Weights of a small GPT-style language model, trained from scratch on English Wikipedia: a variant of Adam for these matrices.
Each number is 50 + 12 x the weight over its row's rms, rounded and kept within 0 to 99. Layers, rows and columns count from 0. The size before them is the row's rms in percent of the matrix's.

# layer 4 MLP down (transposed), 1024x256, rms 0.0715, rows 1005-1008, columns 0-255
095:43 52 27 31 35 27 60 47 55 77 53 46 66 43 51 61 67 34 43 66 58 60 37 59 41 27 49 52 41 62 53 46 54 45 57 27 71 65 61 28 63 57 53 44 54 60 23 63 38 45 51 52 60 31 72 43 60 36 50 43 58 35 51 44 51 52 24 66 60 49 37 77 64 39 47 29 49 34 52 33 25 44 43 31 49 68 57 68 32 59 40 62 47 41 55 65 48 49 52 48 45 36 72 71 44 66 45 48 48 52 41 38 41 56 59 60 56 74 36 48 75 66 53 62 53 36 63 52 53 46 48 35 63 65 56 36 34 78 53 45 41 47 35 68 65 25 50 36 24 46 67 60 51 37 44 59 57 47 50 44 55 38 45 77 49 42 66 60 57 36 46 62 72 48 47 56 51 73 55 50 43 41 39 42 57 39 52 63 43 54 61 36 61 41 47 64 62 54 51 36 42 50 41 50 29 50 44 53 49 51 41 49 53 52 22 22 35 44 68 53 53 41 59 50 54 67 52 32 54 41 34 54 60 29 42 42 46 63 66 66 69 55 58 72 57 58 47 48 55 53 43 57 50 63 56 45
107:53 52 67 65 87 57 16 47 52 39 43 39 41 42 60 37 67 43 56 59 42 44 54 67 62 58 45 54 58 42 62 40 64 52 49 43 79 53 40 50 65 51 38 58 49 56 58 62 60 49 45 48 59 59 61 74 57 37 51 49 52 65 45 57 64 41 54 38 64 60 61 54 79 39 52 43 41 72 45 50 40 60 45 57 40 68 67 56 49 32 54 61 39 35 51 48 46 54 47 52 35 55 43 46 66 52 31 38 46 47 55 30 67 66 26 40 49 46 45 51 35 49 53 64 38 64 51 47 50 72 61 45 55 54 51 56 55 42 32 50 36 53 55 62 40 21 41 37 50 71 33 59 35 45 27 61 59 52 43 26 50 39 51 52 59 45 52 50 48 61 64 70 40 47 64 46 59 71 42 60 41 44 32 79 51 43 44 60 44 59 48 53 53 46 66 53 47 28 46 70 49 32 43 70 36 48 54 55 44 53 23 60 53 40 34 61 47 49 64 45 41 51 53 47 70 41 48 27 71 48 32 67 59 41 38 40 28 64 56 65 37 29 84 50 55 69 45 66 66 63 47 39 85 48 46 39
099:47 22 24 66 52 58 66 39 60 53 63 62 31 49 58 68 37 43 63 61 17 46 54 70 36 61 40 62 62 79 65 54 34 33 53 44 54 55 42 44 69 52 39 37 43 60 56 39 55 53 69 52 40 46 38 47 40 50 39 54 59 46 51 46 57 51 39 65 41 54 76 29 85 48 71 47 66 58 50 60 59 49 40 56 50 67 37 43 17 54 53 51 36 56 53 43 57 42 51 46 51 54 30 53 52 68 54 35 44 38 28 46 49 74 44 47 75 61 35 65 37 53 45 50 49 59 66 50 53 55 41 44 54 43 44 46 74 34 26 49 44 38 41 59 58 39 47 41 60 63 43 62 47 39 31 53 38 47 41 22 39 52 68 51 50 34 37 67 51 50 69 67 55 47 55 24 50 40 55 50 42 51 51 56 43 44 63 47 49 39 51 52 52 39 41 56 47 52 66 50 27 47 38 71 74 43 44 53 52 61 56 72 75 61 54 63 43 54 49 53 35 53 53 42 43 38 28 63 27 46 37 57 50 40 35 40 46 60 58 73 61 50 57 29 31 48 42 66 43 39 48 77 55 48 53 72
086:37 49 52 46 97 55 39 91 68 37 80 51 51 55 30 60 62 52 51 58 51 38 52 60 51 51 23 58 45 37 48 52 54 60 47 57 44 48 48 83 62 43 66 52 58 50 46 55 32 52 55 45 57 40 51 26 49 53 49 51 29 47 52 18 36 48 44 57 50 42 52 42 35 50 42 38 38 56 40 35 50 50 20 33 66 52 55 49 50 63 47 30 43 54 41 64 62 38 59 30 44 32 60 48 49 62 44 71 35 63 46 55 45 58 50 51 49 79 52 48 55 33 45 62 50 43 55 67 42 63 58 49 49 46 59 35 54 67 38 53 45 51 58 80 52 49 43 34 44 61 29 56 43 48 74 32 71 48 41 45 39 33 33 64 48 48 38 55 53 41 40 44 47 47 45 38 48 57 49 50 30 43 55 37 49 53 63 43 69 50 53 59 44 60 61 42 61 46 52 56 47 41 59 55 60 53 47 38 25 53 60 49 34 58 43 51 39 48 57 54 58 54 70 51 33 52 57 45 50 63 79 67 41 38 32 63 52 61 55 52 50 33 30 63 57 73 51 42 73 74 64 42 41 76 51 74
# layer 4 MLP up, 1024x256, rms 0.0791, rows 1006-1009, columns 0-255
115:83 46 59 66 56 43 54 46 38 41 55 50 46 59 50 71 45 32 63 62 56 58 57 47 60 51 49 44 49 52 47 45 59 31 64 32 60 55 58 36 49 62 46 61 35 50 46 54 29 38 32 27 63 45 64 73 38 30 88 50 56 70 38 53 34 56 47 61 60 59 45 48 46 53 53 61 59 69 38 59 59 51 33 53 45 45 35 37 46 41 48 43 52 53 55 46 40 63 46 39 45 71 39 15 51 50 72 51 65 62 48 51 42 52 41 33 64 56 57 47 65 46 34 49 23 39 45 29 75 46 46 62 55 56 50 36 41 63 58 58 58 59 57 47 59 53 48 56 53 40 57 40 51 35 16 62 44 48 51 54 77 36 26 36 48 55 59 41 59 49 61 52 49 32 44 61 56 28 54 43 42 46 27 78 41 62 56 58 61 65 71 35 43 41 39 67 60 32 59 66 65 50 40 61 36 52 51 38 55 39 34 55 44 51 31 73 68 67 52 54 14 56 27 50 34 52 51 45 56 58 43 51 48 56 57 35 57 57 58 44 40 49 52 48 60 58 64 46 77 54 52 55 47 43 21 48
098:61 63 41 68 44 40 63 20 36 34 45 65 49 51 53 67 40 45 57 61 30 45 59 37 59 45 51 50 44 49 38 35 49 65 61 52 65 43 63 51 48 50 34 49 62 69 48 11 62 68 44 73 61 70 53 86 36 46 48 33 35 60 52 46 34 42 29 22 64 59 57 58 50 52 53 40 44 64 34 54 59 34 31 52 38 62 50 42 52 56 46 53 58 37 75 50 61 69 42 39 41 37 49 49 65 46 48 50 49 46 43 46 40 51 54 35 52 53 44 48 62 42 33 38 56 43 59 33 38 53 58 68 65 55 39 53 46 51 65 49 59 65 45 42 39 80 54 66 53 51 61 31 37 60 30 63 56 66 62 45 76 39 46 48 54 47 73 56 58 68 85 32 58 37 48 51 46 51 51 51 25 35 41 43 44 50 66 33 50 60 51 54 37 44 61 71 41 45 28 63 60 59 57 51 31 41 49 34 45 55 49 77 59 56 51 79 58 55 61 43 50 49 53 67 39 56 73 45 46 54 54 35 61 48 44 59 58 48 37 60 49 48 46 48 63 38 34 67 63 50 69 37 33 33 50 57
086:63 64 58 44 41 40 54 38 57 40 47 44 58 50 34 57 56 56 57 43 51 59 44 42 48 62 45 56 51 45 50 44 50 38 67 33 59 55 76 69 48 77 67 54 51 27 61 64 51 34 35 25 56 35 33 59 61 36 58 42 46 55 61 52 37 53 45 46 69 41 46 43 54 69 51 45 62 43 52 38 51 45 62 52 52 50 37 29 43 52 47 38 63 72 51 65 49 57 39 49 86 49 65 46 52 48 61 57 55 42 64 49 56 51 45 38 66 53 56 20 61 40 38 53 59 44 67 59 48 31 75 60 29 65 41 80 44 47 69 76 64 53 48 49 53 59 54 59 44 45 48 50 62 62 20 55 53 49 52 55 50 49 38 20 34 37 46 55 40 51 55 42 46 54 53 56 26 50 53 61 56 47 26 54 55 55 79 37 49 64 47 45 54 32 44 61 59 59 32 62 82 62 39 33 38 48 58 41 32 45 53 36 55 50 65 43 73 39 63 34 47 51 43 41 41 47 49 54 54 49 48 42 75 60 62 33 42 33 43 41 57 79 74 38 21 51 46 33 61 47 71 67 52 38 61 71
120:52 55 62 46 51 42 68 63 53 53 43 55 47 54 35 69 66 57 47 58 38 65 59 60 57 29 49 51 37 76 50 40 61 36 56 21 55 55 55 56 37 44 52 65 69 34 48 36 46 47 37 30 81 73 65 36 24 49 77 42 51 49 52 42 59 47 48 46 55 65 59 36 43 55 66 35 66 45 66 37 26 52 55 60 64 49 36 43 65 30 50 50 43 58 36 65 24 52 54 56 63 45 42 43 77 33 72 42 58 62 41 41 52 49 50 38 49 24 21 58 49 31 44 48 81 44 56 49 63 64 54 50 68 53 59 51 39 49 44 51 46 59 60 42 55 54 55 52 48 52 60 72 55 51 58 50 75 57 50 44 56 31 32 46 46 61 48 38 56 51 65 30 52 45 42 48 35 43 43 42 64 45 51 45 45 60 46 35 25 51 48 40 49 21 62 69 45 39 88 20 56 29 57 45 73 48 57 58 46 59 53 60 73 56 51 37 56 45 59 52 45 62 40 40 40 40 50 36 59 68 39 49 42 37 66 41 52 48 41 51 40 40 64 46 36 62 37 75 51 63 44 48 54 62 42 47